config = dict(
    n_layer=9,
    d_model=64,
    n_head=2,
    n_kv_head=2,
    head_dim=32,
    d_mlp=192,
    vocab_size=32000,
    activation='geglu',
    norm='rmsnorm',
    norm_place='pre',
    norm_eps=1e-06,
    positions='rope',
    rope_base=10000.0,
    rope_fraction=0.5,
    qk_norm=True,
    attn_scale=0.237,
    bias='none',
    tie_embeddings=True,
    parallel_block=False,
    init='trunc',
    init_std_qkv=0.0536,
    init_std_o=0.0,
    init_std_up=0.0536,
    init_std_down=0.0,
    optimizer='soap_variant',
    lr=0.00644,
    lr_mult_o=1.17,
    beta1=0.95,
    beta2=0.99,
    lr_head=0.00751,
    warmup_steps=38,
    schedule='wsd',
    decay_fraction=1.0,
    decay_shape='linear',
    final_lr_fraction=0.05,
    batch_tokens=[16384, 32768, 49152],
    seq_len=768,
    doc_mask=True,
    train_tokens=127100000,
    steps=4030,
    dataset='wikipedia_en',
)
Each number is 500 + 50 x the weight over its row's rms, rounded and kept within 0 to 999. Layers, rows and columns count from 0. Numbers have three digits each. The size before them is the row's rms in percent of the matrix's.

# k: layer 4 attention key, 64x64, rms 0.199, rows 10-63, columns 0-63
# q: layer 4 attention query, 64x64, rms 0.204, rows 11-63, columns 0-63
# v: layer 4 attention value, 64x64, rms 0.216, rows 0-46, columns 0-63
# o: layer 4 attention output (transposed), 64x64, rms 0.213, rows 0-45, columns 0-63
k10 083:445445558512469530452510540541562472527480501378520412498458520470488468477534486516520546508420407453445445562456507505518562460486435507459537519501529616438546418470466406452433457455585420
q11 113:472476556499406528478539468552622553565447402433502525544528532394531530455518562472552444427439417477512482440515527416549442488446512486451510508476451530509567454443454408522561482505535478
k11 115:487455556446498578492505501550573517510510444488488541496436508466571439411534605465472479424465449494446482413466476427535622528520555568516534565469389472466517504425535447579537554508544492
q12 109:495517473561546468456498537483418432452543488505498410437475495596450466584556420568525545589594538563472516590459405464450478437498482459495484453567563484520526480548488442553408479504471502
k12 121:475524430574484443482459531492419418501452500519492459530544469520450484582525369508553509582532521474546510549499544565467435421492440368495485450539598599515540461561471521457473458508495470
q13 154:546503424519513485493479505500421428456474544516487444497501467575520490565495387598423551540516479587492591576488438503466506516468496463485494491576640554479533460593461546423456441484494461
k13 092:453518426549440375595438523479501503462478478525528492522529477467523580570431475493486494540394534544556539523476515510502408412484415461432524445497603553503477482516547524427416450534545466
q14 081:583502482545543522419510566481446516553458474501615541423530551463399522552439487556575563476509570416486451405594438492540494542549543494463493482505423474544493476542441452496479500459450570
k14 098:564490454559481570508480527471479484504463530448669539448417553483429440515518496461559550502513495384565523449583514519504517415454535402463562530458531484477561461516484444452481458483475431
q15 076:480529529498488493452541606428513442481537585492642529490460462573462507488481508533541518549485511565486601551406534498569507396516461509480531479592435525551499443469477390460473487535437515
k15 085:507516405534500506511503499504532464467382476498485469459492500512509577514461589474532562575453506410551465480552515528504474438463532414546499458515526440460498392545590541408590496369459504
q16 075:533489489461504497592551536532526515489574572566475466579448516534542522484442500421492491529567573525500422514526477563511526400476565567495571518500573471504411559510522533361437543541535588
k16 087:519420564456580560478562502498505486519501553451539500489529516518472539504381452500513492441481493550461425552553472473480517652550435479548449429536484484425462441404475489514475445549404575
q17 076:496411476563556477432446494468463557472504590475478553486497526514555487465445549485515455482491403536434536581426488473420552618472488584465470511422525516581386495470557463479485570448528479
k17 094:538496460447570518505494482482442633513526581537517481468549485481539575511490493519380511449425440462491535489542463459466538708548555542548451490491442533480469505559467533513516459486492493
q18 091:524538543437512561548569471551479620530543489550418602504472534438554494555503487497502564482598455489420483517620526455465522530493597514562506483519547497511579404501454528505521445433459473
k18 086:509531528493486516533521505491490627571525546463513514451468534509505578465582431426632501516540438442488438519577471529422493475465473579560588514541616433456556483449488528489466526448468453
q19 084:523589547500501502406551444447586419555455487479507437553495433484516462469482524494453573537534451498620495533451530584502526482510519496514482463608485383506431562556509472522618544481502497
k19 092:547522563549566532408531541473544469437550482578506535483461513534504448512524525596481520487530437457489668444492445479476520550517534557488428443564522505532555614606538469506454467515549497
q20 082:393496473490501416548462540454509519485525524543539388511574496522429577500472441460502495506535583543505343440488542500542457500543408507500486423445546509413442484546468476495425512444526549
k20 081:552503513520502498497421519482554624472528464619492527536496515436482469522571521535514584512583432505464466361531496491562495461459506452462523452471551513638420522514447497543505560572474490
q21 067:405519512527521511553498428529486486467558425416437523471460513477565462527527588479484547520469497446515643569536587516499454415517512527511442545520493447442584457466593564572455446486445512
k21 069:438509499449452492602578524582425526549457520456407432441515445527538589428439456483526546504538580520490467561466606518401491388521483517538495564466498460481513471500495514433531445460525529
q22 096:524425523432448513575417555507406541472420587522569512431493521575508473456480474436546430491421637497533561478529413482515502491514502484511539476461445542521480579564556546517460503566549480
k22 084:548528515460490557481479548501506465405522544428577577472392527597381455558460501530511465479519539523474497489417408533586506427532469444517468476487398531484423546507564492491502437569512493
q23 077:487499568549511485512450509513520571569500528492597526465468560452502538612574406515529509504557461513555568511454486494400504444495499488402513489421567494594484476455475419633458512555493500
k23 071:617349476532525554470447499587541496516488483515594513537464445468529436467545492492556415547419456455505519502507428572481558506528594451480502516480469521536545523400534562578532543524502500
q24 085:503482499458560506619495473499443588525451523449442500411510550503559560511470545474492414477360463443449563495500463420452515585492469526533442506449563515485470408496580537570506443526519460
k24 078:525487583546453472442502509530524535527544435465450468488454583561559526474577429439453515512503512559522581545436501504454406493520556554422490522543504543620474541525466584626521488528567453
q25 092:563485474485455583482567473510494460544410472494552539573496454365484488543545529496432518424443463476412432533544506521476569581485582507467533546430515534570443436478442473512468538429433450
k25 072:452529551557489515481534458408525471445559501462503379564446528452472491506445499464461499468473456536527382639513458462551517597575510495487505504477490514477492453407455596510402500513443477
q26 078:434448475473405497516482544459428465491510512514524477502473410549408448481472493523514565484448645552557531557448557530564511471542506474535471509521402536474541426478484475387431504421467576
k26 091:500603480483474493560499541484493537444396485565436465480494413460445567531487550464492555487573514476519418437555551539549487372483441445590537444462511487440517438525480511386511454476464463
q27 083:489529545563504516546587495548560556496501487468423506552512418478507541522522619532470555513501549486433582527468469510490496353536592477492480560554519530531467488530414470364568472510553505
k27 085:498453438494490471430565549499507446557456444412574546437548560548448573516510435544533530430499418481469501536427510462540572593606533519503452495566481439490543514451546488556484541499381519
q28 083:551506514424442473579452559501487556449559547535454508570568463482438583514469444417436520465595493546526416486556564497540497488495488533513498529452529515399495588554399540408488541494565519
k28 100:500464495423558542494497477469485540473598531558595556504591482488529476502490489466445454499491463550514400488559492423543540618564453521580457456455512448467512519400380507511464579543467534
q29 089:541611494494511478539514488528485616483589569521510577445515634511563484490446559472469541530522512441543603516578525507517455438491563558457437496488554534522506601601492497466515538459499519
k29 081:575394455491515547442578583532435508571528514480542545497509540524509586447467430486567549462517438465538577441475533528420563592533457474503433530509506457428539440532556482557460580555456485
q30 086:533396530495428563550424512542408601458427577450505575507489527574519504441509487465527450457496597503471572479538449494460509401508512473520514578447496568502497531497531530393531479567552454
k30 098:523516468385489496487520439501459478466542516428564575499494486579477527518406518533429450446523488550469497551420452517534604566598531510586430470454380473486514570454563497519493484524428521
q31 090:548461503519440581523533466511522495556392483472497539533488393435550427489559458524404460465381434505509593537471540564408561516508536483480485613469482499546459483447483491534548519523479423
k31 103:490430536481508501487510441475486354406548469478461469562481423480568430519461510484399361482450480587520514574499522488547512568524511549490427532534451507495563555429499582551479517483513481
v0 103:481424547426537467514466471459536584482490516527410546528503499505528578533575474506446533505429538415543513461504534442622469465506454527542465573549438470511548482435419528488465557632584504
o0 089:475533510545568494488563561515505540559553521516570519543447575561392484479502503471566519515566573394566518451584488536485462411490545488480494438502499425503514520528427378493572498414430504
v1 109:442457455576455481371531579476510513470407474566424565487450475508522490463440518500421512487475553461452516460480561530567597489507582532527587543544544451479548492495435489471603576534466525
o1 103:574590519473582572458563551511516480529495595546541426481479516567596456501567481476566514504520446527486432612514485446531511508504450480598450408483556535441454467488534455522446433476547441
v2 120:465436506529525450521414467613524565445554505399496518457497593486478534514465561576512508575548544529532532459572430448404494527530432498471514474432451517469373525437497545482540545517521435
o2 108:514515531539455486515587515481466414467489364548471454558505433478488452489529469498565507576551502511477508509355452540526516448453527460564421533570422603521520542521429414518552510547486502
v3 104:501508476433560494488583509536534499617475531477543480473548516521520415481537514442423517519431436447574565493505486558494380505549515561610443614538445437438562524501507502565500513510431496
o3 096:466439544501535489522471497523543438489534501526509521476510536495446550546590422485522482494530567495431348343579453497454499484469402493560479451483494433470515519517525531544457501449548620
v4 107:509493491531498496506542536469584425611517538419492494504710504503508496471560461496396509432495488539429500494500503529580506435450553496439529455521601544561502486515549441498499518477500547
o4 099:508487508473412541457405505449450539446471547526486525496441487466538521491531421488525516479537506456605511449607545564456490620469484524627451504386558477467565461494505489434538508442456454
v5 097:475465414419492529475487420440522509492344491510416556539445440455511495472502479496518462457546518559402468491500529553530545556527524462509572548523357530529572487476439543445496510559502433
o5 087:438512502568451493522596483515542482470568493475522437427455602519521508429518462493468551558369501505488510520486546477611466492459460529549525438481626541452574528527444410535433461456507523
v6 107:555422497536436475582530531518460500491545453552524432522455485515528475505512454515419542543445409391420525496515375521418457541565490546506435570498491530402521566549482470583536430476499501
o6 102:571424468498423513478469529448549467446645553462558482587504466542401514490527517455499497479575560518441410411476541504553463480550532487514513529501473453452464508486500516414407474593555541
v7 097:471522488493516488528560568458553496593558514479546500446563551604528522594544563477523413512537429552529520477501467579522442565577483455532412442523479486476517541622543559461535497439457425
o7 091:555395542458516455539465454481501399473516478545528499629423493406542484453493456475387469458453570485469441455451496505431505524504441549506476425445495556465468531450517501603408532494523492
v8 107:427535386539470544472548526494483447515428453543520463570415500421492401453481435499488508489438520560580442571475561530456584504524497459487519490476429457484509476523549477474513587498402614
o8 095:506496503520548525503486511503442564492567499488465581429491519540592534463498535497511436484464385382459509459550450442514508532436481451518430543504521586503551512485487656429453408535544452
v9 078:576436528497491502427479551475529426501514573462561507475474520528456482506446451607448473423487500442488459503458450417444339530537440441507506479481489417471482493513494510519481438467355539
o9 098:554525474453435509536529430507527495530395502619435470479457512592547501513495510507429426481553537533457522437449447511513459502425555480523499491511570394525390543579541494471580558560558529
v10 095:489539473383511546512518378541478547453559451496423451516606510458492475494463537562545559560540437518469583532488524499534455482485519588539508589411444545505487507403552522500489557578522443
o10 089:443482501512459454444478530518577458451472438533570526510539508500470472548486431596528559581488624498516460424562459545545519504472444422468551504586588584550547505517445465380495464480528496
v11 085:546440519525503427568418496481497462508569516495579546477460533606532494575514564494507383555498431509468470487406530514566464547532506467510416470535515439452562456543480491632549454567473540
o11 072:550587468448505496527502426513524522501558542547510497559529465443437354504525530451521457456482519497498543429487556529523622484530401521443536428508531490524473594493484520521393591456447439
v12 091:506534540558577516548526460514526568545531497470567542491479482476485533590527517530498572386448465551503495546448445596421467517478438501406543525502512451448470356529471531526444486559432411
o12 093:476548479473553544553451481530607504520539507571491459498544506552530528503454467449477443566555583541539498503480550559577472534508600517487526584481484553496522564492533641443573496380569540
v13 102:528496503502592476577543537444584428573457532388471603430602552529520503561496541445469464418450486551528516466499521544559453466525516463487500409546559438577541545477516472459443466514470457
o13 091:494534499475504554601487444530420540589537552488468500583468530468485476430512411473523453462535586478534469402531570460467574529489461584483477568441515532572543480459443570618523556470475508
v14 089:442427584548447483520386408515484527526551519404534464567554509513499539534495549493457550487588475413437528519457513410501483485497438450517405467505521441435555540489445489571539476426426474
o14 086:537573452494483444531432535521370500483418442511571578427571543494444491467486501433541430592506527510490513430416526541494511487527572495515523410434451521503450569562545484530472587561528474
v15 112:517567442515528579469530544481502393562427567515526546534389466433480450508482465471489519440477430543551503488407520614477524591483517506438558513534517477479537428579483474455507564444420451
o15 085:465460555460534434524521478523494549391518546519420451394508528593603593444502520510421454467548506579472461536557473431541493550538502558470460478458494511455597522489528516595432497480551537
v16 094:435610512555521514444566498481495435546429538479473443462486498446466462506509547568536560446444513532556543511450582566524509516460411474481499494494466317474535510571508569513498496437427547
o16 092:498397528471578555497542549643480571571514503530532491537551515516578508410456492463567428490523525517439473549547489503540548476479529497474533506425561517476597572581481604485559502570515501
v17 105:536421542471514431499454522473506573559535505546563512448401498485490579522520507489511416505555471444479501536532381472473455555479522489602458492542394537500501393495477567471524542631541464
o17 095:453538528516545483499582466500580508506491407492486455542421555485529477453522559570426569544451528472514413493421581529499474527522440514606472505495455401418393562473534419491541459476480543
v18 094:570496464521448541428571590505460414528503501547479577478458571404468459528534473480497510486571414508445476474521483579524487541454576538542460512644461577516471538429415460494494559538493476
o18 089:520510544503552457495463502498476456506460508406386481550504487639468419449528476562446429470397577462515453609486463401436558499564476475525452496437500457482561469546509476477513449455482484
v19 109:403525495513413501480623531449439498413467494597478455482521572419550509490527420450502557439517507496413482497553510465494583492500469452530537508558406539527452513527441565393528526484445480
o19 094:502472473562652545438473395509486494523569474400545464528499623525526475444566486555499455552452478454454537529488499462503538437538561502494468486490528466418503488439528515545623472543541445
v20 097:565502513498555501500395481535511455429480466430420573537465499481541529550432538497532497551511501518450484436460457557500562499406584557410591474528556556492468471500464443497550544592619449
o20 095:412513426499457509504539527515486478513516538514505469504487414570470453525458537493461564500522547581526560711499540442535520547527428485584485537549453543577527412442478496503459520466438499
v21 089:515519503514463512545503482386481450421607479581470423550406557449535459522510484495506448497491452511421467571443395525451489501464399506447455506542450527395528528574542541473435473471454483
o21 093:476500459440414473608429469459528475536581588546567496558577554534600550502462520543482490521424562470463523473506551474569587473556531474460538470501511458420467536430520491447538444586469454
v22 105:521486583543487528461494441537463579507466456536457490557387460417562462476525479470461613520446537467583503512566508494448435409472527529520421622496532460522525487427432458473470506580546514
o22 093:551480485520517604419498550497469535535486526478576522406498599602378550519452442544568515488519502460472497532456446497498533494561494441528579534503379569454482479534545445463497445484465579
v23 115:609513514529497467606397498564462448529567534538579538461403443485484472515546512453434424528471456461539463553497402528506534468444533510392513479487577546469530491497473444516547536559545581
o23 102:453508467426570554480526540451503571457560478557414528468548393487550517519425629478541542440470530460513508433510569544567532537603488497545420544495448420475498453524561463468432517479490530
v24 114:502525442580584585548400466526511458547521497492502490534385535495453538495521486471511393456538425465533399453489470510481481539502435415414504484529556409444478456473411479537513570568502489
o24 098:480509563508555465583511521494498586473509576502449467420491610506495463428492602469589560485461582477563572524478473462497551538524480550540401548464428534515490549577498553472526553547531592
v25 098:581433545538582505495474536491540406556563518350479537478494540483515588487507509595478490590419454491497469477401437477505442492480517531461470506461494419458493474520501461565455597569529512
o25 089:454539571423393525534486522501467553489419532598478446491493495597456444421523522484472529466588531429502453416563518475487476396497518416620512558525450528519479533498481504490497586536489452
v26 092:396561533581533475472476583552485494550536558491497471439480638437523462492484522484599482552577566517467473482404538487504581529422504502519504490502573468508554448484502510573625548477488516
o26 103:446550507543601474527523443535464502481410487432456527504569470468448545464531451474495549507466447458497430636566489558520600527570538504593492514483461466470473550453438591493468570565459446
v27 105:507460569425477451632494486503464550429542523470506447487568497511454586531462506476461467568543544555399505436573415414521484471499484465464476453476421554441530542490484497398497423548501431
o27 099:486519486576438442433428500477571505560588458506558512551436464559519541496475475539519444551442470476521568506353581594507488507530457558482481574529514496570445539506524456610570497537490469
v28 095:472504490480504509607541494581504575418619527575615458423494540539485455523511480491487441523597537445551510558579500462473535491489407480440422505433531466480533494485512515563532445424492558
o28 082:614540507538525500468535472440569548508494493522438511540665421378524497552526486480517477520482528493515557394487456557454415479536521509482445494532486421515449491494526596521516472604506489
v29 100:514647476498476614514594420542436536521543454549407454501554455455482510453594463463581527537530431483431433498553489543545490465520521476451469519467466465506520603491459474436453480483481471
o29 089:454382512502571508450449543530595413529452522455557555407594518514502483382484511467563521501373564433545501516518483536483575530479513493488542595540498500542570466459522549498531497505478468
v30 093:423475521459470404473485490495481549474538416470542493396471520511458491512544564421517429525473517509506533475557414484491598483456468501521499507589413589458591527479457571533597547591555479
o30 097:388511525521553443482581486473527445535544460492499422542577569406435513405526553498565470540471473474428444517455617575531535472498428455534459474475483495491478441478528473467515418415446542
v31 102:451479532466477448473564475502520512480529444442529469461608559524490492523458495466546523487563563511457580489570465493450595511480563500503513434505526640500510606522634479466519509381527454
o31 073:473516458505506489503387477477494423450457496497507469560541501395482535495482413500490458548518386566518420529436542435458392545490435519482479540497525445489508371383483458507486508557444465
q32 070:538572538530471417481520542404419535548479430503553556447562445534480503453424492484597559463561570503545452453617467530553463502552536462581458507537500458524516435487457550413506429471506537
k32 063:404487505534479525474503436553570394444509501511493397512453544518497423511566475546500476561514458494478607617419522466509501427477444507503523398493513563481523534519507419583523596511477456
q33 104:470499392488469489558488482599642558464472462554481515522527548573407511490495543495436465497447530512575544503432529480452539492498551525417578562391520498450430565523527451496535547546530459
k33 099:490460536506450501581457570493469464533489546433485512464439474477517487480561542435538509462514495577539472420460524481430434556570399505506458493453437540470532446585572525666431560531487456
q34 094:517435386441401568477512497593525617461391442532411499510502500568476540497493503476551442462537487543553532454452488462451518587539503491549510544430502509450523573579557504532559530515519456
k34 059:473511500553365520610440554458525460518510526419504487507525441539487483523541570457463473427525536536464551468452541493437495426499562476339527577452489436504468473530551487501445562462474427
q35 087:455561488527541423616459464491454493484637480474514530537521570449492519452454542476447494566415502453483520544534594497563511434478583606462487529482462468485446544442442550431487487472476584
k35 042:543486503485451517515558499493485560541545585537470500440452489583526517507413511534500544491588449566482535598435548591562472510546508474517454422541474637558561557603543564472445512532517501
q36 117:473422516542460482524504558510549453452406432423432455483443576543464491500566522519484486462494472524479508506343391464444497469483441511528456522435461503398486465537552396567516555523525516
k36 076:554549479517464554574461520508547630506554511468475522567406519475531530454484621452464472398527534500476465520581515445521495549520575574466484559539464442502423450436525583402524515494496477
q37 134:513471549476428512498589571524596488480476530396492495427489589601425511434539583518504533420554454508379479485567412436515530553515559538523486477537497416448491488504548504526504468542521523
k37 084:436539563545515560471581537559433553518526552428549473481419591511446437498511546486609508471585449431444503552589478487481526471532592509554431546521433477536576478457492525508564517476521564
q38 114:521539542521507526495502580476432532490514488532507487453459475523455518536451464573470623518556514421541398507536456448564482570550531412541488486578531518452439447454422448442419554434405556
k38 109:538537520463555474455485530431508420455411465465453471397517426468469467527459514567441577520513493473572444574489426495486482539568515452562459412547402456513486492467498428434408553555448523
q39 113:528488495562479478530499491512454471564455476501623510511543608498504529595508555457554479576390518483461481514501547502441510369503506472483576427513547538485435464502446489513482509483505335
k39 114:556499491541476490521467517502475503512446504515602486558521498449456484622511572480494506568440576512462503560523544520437503348514537483498623469488503507521434525477443439441465499514513346
q40 086:537562523506617520402539508532490608588572482580435476540470518512551501553586465564523502506536374458469541593575500523500531438507510494451510507538563525543471523409497529474463461439517488
k40 073:534479548522511522432516478422375489452502520416637511517473476459463495496401477535538588501512472461470491567517453528561471488441494484594465469616474493517495454529380497440561460525493535
q41 077:488486499462464480467484461456613507536442489442451436564570593501584503446536494513422462498493541432501537409447543447439552461502496499532475491507533410405443519482516484537647458521565545
k41 076:478549414563438496603460511553475533465470488529525554469433510534438534540442551497552493488488491584562540556493533474498411538569522579430510545418467509520497525504561576537442590552409408
q42 099:535575479486558394507499514460503502502568505548509518556522593505579553453462481511494585562487495482562588399462596532539496479524439567547488537602573500512405493476481559482563552551475560
k42 082:500427466484496592490509513485442547525510481577513555567536524477541581595462445506573452546530541430440504576574498541534524516422608443548514506535551501509506497463442519413612416536550485
q43 123:516446526542438560480499510537538511484444453394463423426461518595473501511519523524512407432522473553415489561437394397455440496511467522502451485461443484448497462538586432591469498483563520
k43 076:444507551515378435578483511524499460480501521399465401480429521545484502368478578485433485426485445568520456489478492452494513453506530532395494538425452459449531537501523527458463572442439513
q44 083:486495501470554461492518481554527494455457544554510581429585542490463520533570417442568496570566406491462516402548468583475521429403551475494563493448616502545588522512452526491496511550463456
k44 103:514570527560581586411564495541517518535476418572534618502581490444504476578530440510533489597499573456506551459499463544497487516444483450562531542578554577619511521487450476486513480513502483
q45 107:443575512478542464543365550440460476425580507453518553484428463476464544424547434484513489574460416544563466551525546564480502484475427564431513477395504573479490506476540460516476492598500504
k45 126:392575548515629452458564542496503482495523486441504480448550537446435488406543465500581559618476522433552486437518522545507565476511504452591415488518491552525534550473484459500554456467500566
q46 102:473492424484453511526494468432543527531548452469517509551544550445457560528495391519544525534462493510497636541330460509544449549530467503483462472508549467472449556485547495569620418509508484
k46 103:470483381542457528548396482481536552540528473515538505545466487493446555524464417513514553470500558481502472469392458453567467597538475480420527436498572547455375582457518507527557480555547455
q47 111:536470452526434418500411492502608502552425476454564512550629479499489481472466450563435438499470435410510515455473434544560498626550427432411489457481495504476470536514531522481498468539495482
k47 115:555561499509433439488427452440578475526423405481525487614585497453519458463457431531447484542537510401517523463446482584589494474541465490418513524502499365495457529495533480461562495525491519
q48 103:543607542513477511493504561459554578443385483485459431552441525486476532542471515430454464459509471545534527496510522429487538549444515536552539447540488450534344495533507502556484466610397485
k48 112:536594578542516529490551545482508536447410457418464397565443498456487497528493528424478477502546434539513513567496546498461542528465546494459518393524471463501337498554506482540501472602444480
q49 112:480563494529536496576477529547497572446526519547411471355539472432508542401478544458456537476447581515587491617531492524476511399510476486454484485471474559418433556504439527536468522547485488
k49 114:492594498577527500523509533533464529508478488522436460418619485439454560439483494517462542479480523504563495631490461552522508411496511436471515471530492523400406555455390508522520554507396530
q50 108:489534516468459565548528455544556462518435499486521455542614460448546509467441453484556403518522517526423541541498532511504520434366520495498556464484518483594406458541457476575526447402559424
k50 114:562534537573490569532479442568575468490505529450525503575501515430539529464487486552498426515490435508451480548439536542544538442448497525514543432520481455472417529568511467589559466518617346
q51 094:506508545515482493488537527469474447497467558530495499451509486445584435431590528717548470499399523479493580385533516495483526533484483493408473471485553469480530503535522492454479417471457490
k51 126:478484550487485560533554494499519437506487549479474499473490504452581410410612528642517451516389469506536567461514531526427502505426495557406500511441572457488542503518507385469483495545461456
q52 118:488504454464555495552535543468460547478532512482554549586422421444571515495419487473496514493414416529541452521501569536564543545485545501534481499494571504440387530463499646479547481614484472
k52 125:488491461474436500546516613437506524442534482466523506616443409382519518501450505458487511460418472577542480561494571459531530536490497518562476549508594512469468457438465585460517462624486472
q53 110:433537443490546360525530433450448489436556475466495519542486474414545523448496645564524492486463577429534476582450477520606494521551489543476495545502438558535502483474419546533433510511516506
k53 125:406596477467524388497604440431480490438483467422475448468517544412513534486469582601503507526501562429568472616468446524567484542550482508523465521480451485494557482478430542469499450493524502
q54 102:484454517492494440556383496619512432520533583509574471587441495477498540434534442441417498445518525503421441556456507520505496511573557515424508552535460443468523544535477554439523615540495518
k54 135:458472478504503477558420538646525542507553497529496448614470538496454554516484461443489476478542533559389467612476548514529485506576543494461464569489493449498535531476488592390552580525525488
q55 098:562536569507560505428512560539450475564436481412597571521493434507432500492568485533471558524482469467487525370465459429515392503488471526427524468421509520562551494428502561578467478495446523
k55 119:556539586544515543436560613544446513517488491453540541565472460454404479565553495562422619518526428516498510449449481493545453454506490481441547534454537590527564539447473522412464499515456437
q56 102:440596572500553438441491526513543436434550474527604546505461584464513511488538453519561418565514436437402551536502525516503529499437468521416475471616509456596545510496552488454509525532480561
k56 111:443563520483510447483526511474587446401509478554592491518539564465485539485497509559475468548499473477375523577493481473521564581459490527480459437652460434547552534485554488423507507579467548
q57 107:466440481468533525605398521455524515554560525581530508497559473516547431497343486492532556600455489578503443448579480521492582462461527480529519589547479567465472584507494515452463501524494520
k57 128:424474446519507518531422548460582513524612540539556508458518558527511427498390467535555580606458488529517468469578510489458590432484499487534506574581541548463559562496448486412493478528484459
q58 109:488500508492488463479430468468516496504496468522469435497535494539442519544497577493426404546450503564502498534355594560505488523611540524420472460443366434556453463525488442518464434503462561
k58 119:458537503501492524500440443533652459511469495521476424458505540573477451538539578453452438586401514488546493512396565483533533534581483477441522460519444505502508447492446409480466411434443481
q59 107:549550542487419528482484564630580504453440482517430503515542453569473476521425523511449464573602391506479439514567561539517533426459541477569523592491493467494438474477456507473483428477562480
k59 126:582478510460411518509454527605545470446403521520482478526519366558488480532366506496423411517570469570509443473521521514498511534483494485575502533464467513534491442469476517612458435477547531
q60 105:502594473587517511525573461558449513436430490567531584472610497477480565480400576401545539541531459465516567572494492521544495516502556514490512524467460518538508644516443551500477524534516558
k60 148:502579485607548526474514499532473588437551483559528638465524536468471575537431622451551503533545420435443553550532445511522490478482565510440497513496514515532494576496444555511441493588517532
q61 113:508502427560519469490466425478543551502519508547450569534458522507539454523501476495492453439561392417540523470548471501513462395422436476573588462487514519561540460603517612502488426572500574
k61 117:463511428592556456468537423498531525485527544535483484518501509489585463524450452520470482465568439478537519458584454490551483405447430470592561443455465528598592507568516598461492438516470585
q62 107:499473492588474527447462420504493436526577503535511551517493588579490539450512584427542519503483522554483695518460504465479526477516499525391485568480488541540507516521551484551496417600519508
k62 133:523419466534451516448419416490417480550497531529539563557520539583500559408428537471498501439437465577501623547470490460464530547513524489419484522424465521522523525521590523492505399577538496
q63 112:598517529411476488466511477478498510472470474471542521471543524577574523455457497438523424542535439508602579444516420523413546494390491453518473548562426515409464474488582499449487606494470473
k63 109:551530514438476569476585421478531502481416460482501521498542463553606490524413494419497390543525509502558539484541460484445554520430469433473469552515422539461497436471594457478506603418456478
v32 102:570466494466508494482544562423531459494528493475589651375468489555414429517458506467475558556464489524554451391513472521496429505529492479582504552512476490435466544466442519448458526478422455
o32 110:427534519521513523515481446548461539494464539485441359575513508428618538482517503523518478442536533455464516666488523448514545519510497567431499441495514518564576509529554462544566486556565554
v33 098:589551536429478582513428458481461586459596436528513495497478505459437506529477460526544529547581505570438393628535543472507480439527477466528502565578510441497474491463500490580519510395515494
o33 099:442477497546494446502565545532552447522463566484467485478482472527564480497520542475471469439452479482530604354446402552539496567446546560490481416408476539502532532534500466426481525608468588
v34 097:465427625553467472518413521502517540553475566396569481547563555548514402544480479480459445515550509512479467529509526540546455622540502447545447478533496550502409529545584497565498416498479504
o34 109:533561398473613549487586499508489450496557426595448459421432466488504576457489580521578564493429450500507506538487451479540561417441486500441520549510487533497612497480442525439529525483540517
v35 101:460513504439509409484534544522506534549457442435576436585566497447503578465509534567512547465477567464489492487461467469566470566461456452609488516515480441448537457548417648529517531501563446
o35 107:546528504546503593526457464457465459484558622525406557437461536548476415528521464440515427504459437491512540492565551510448546420531503516378478468503468552548484505434555389465476480481439551
v36 097:485596551543518570514470634492577538472597477486500497427515551467543476580460464543491544402505575533462527516505505563431500440422483559578438509482632514489490482437516460536517537505498510
o36 103:455427479510485409437572412509452508548427486532455494564481488524431504442477565481552487604528446514532469505465497469568499543531526418339534481544371485521499526586499528499521465499493522
v37 098:482524416498473526616527541499482379510480552481512510475518516424500422483444485588547486487499447569478562443553512506529544474538564545570558465535477538539521578631483539538524477392568463
o37 104:526499515509544453401471445486515601449451481513466495511534497565494573540551470402448526568477562430515491589435486537452444525491435406475427514464515456480507470395478418466507534578400519
v38 095:459531546531486501420455566511463502514474523503502515399596464503527536492531660542495507567493441536421460483507643499511544407518505550515521483507491434523390499498449560565446480483481555
o38 104:570490470472472497590522434450531499479560462526499449645395534505500458495478357462510474456542574441548551454510392477480433556495481475523508530515497541455566490527540448438584521513517463
v39 105:444542438492507447465450437477473443510541535553604494478532617434448501522493505416504476387541478505361510514482439520539441550566533470473530587468525423501512528520489585496503506480442584
o39 111:594502567499445545525537566470518540477474481454394492526459371566551445475500461556490581623534502515588498480491551511463556481447492551506481439549464545489485465519487382498476517517525394
v40 107:585525593504439480412453515546513380449525545538524497504467435461507485580407531487507522554576465368467550509476463485535453530478498463497420485543485502435522564527504497487567626464536484
o40 110:421434389518556511545535463466512570518488464455497496534530543553497535449586409562527471437402538632540460492552549509481500497540515512503572480471545502536526452453489517505444355526438509
v41 110:481493341497479476444530406508517483499559484491510612529618483577548447495444499454508485502581428467475507499531459489577497434441482551556502483470519549569492529394565519567531526491554528
o41 110:548521624501533470544435617487488466479463543532479389486380507399463537487542509503507465490449560535510465495438558517478532510571556444430519503542494473438540496601441468459439483539443451
v42 108:515407577573500498426455516428508502508441504512533513575521554519493614445503483577569526531572532584462513485552530443469502481375498502546563443539486466568484430468535573464509588497506579
o42 109:495583451430471458580528475591458516459582488462484499418529440483503439551473542447430456446417481456516471490442456515533493530613481536439451525476479506414494586509485449474439389460477428
v43 093:450542469528501531505506551399481522553553536480437595524514527446424545478570479639524492501587510460587468534428375527562420491534460457454486442469503494511417540475524489514495455514574472
o43 107:566434540483496487512518441612534517459460472506583404473478493576582459507428542385444521495450480591406491500582581469459570516469536559536550539526480502484564536467489495494499523447424551
v44 092:529457502431514433451497536564426514438467523453413508480448498493483530545522474515428517483505518515545524507412504521561454464524573582516563516480461552657518480381450400536509500422564461
o44 117:464521476526453566560486454410555491521569464579550551488556474507537500471483540461536433541478427521453504493569490506456593554464432458468457486530540483371523551617539575482502504615448530
v45 096:476496536522489543435593495420379540489466567566466541429485558522569531542526523435476512469548458560557438539483464518424426469520498555583528545562509498468579467505412525447517594527574472
o45 116:496486478470438480543417543516630497488549456445531466539465444506432529492411500583529514551465485486429576447481510488598537487454524451362475483482519499535433528444567451493537392481438512
v46 105:587573517552516492579476520575561505485469512460476526483507600563426548531417540451501456507496403484580440510535502520519464565505438464548506399486526470573497384493505563592471434532530543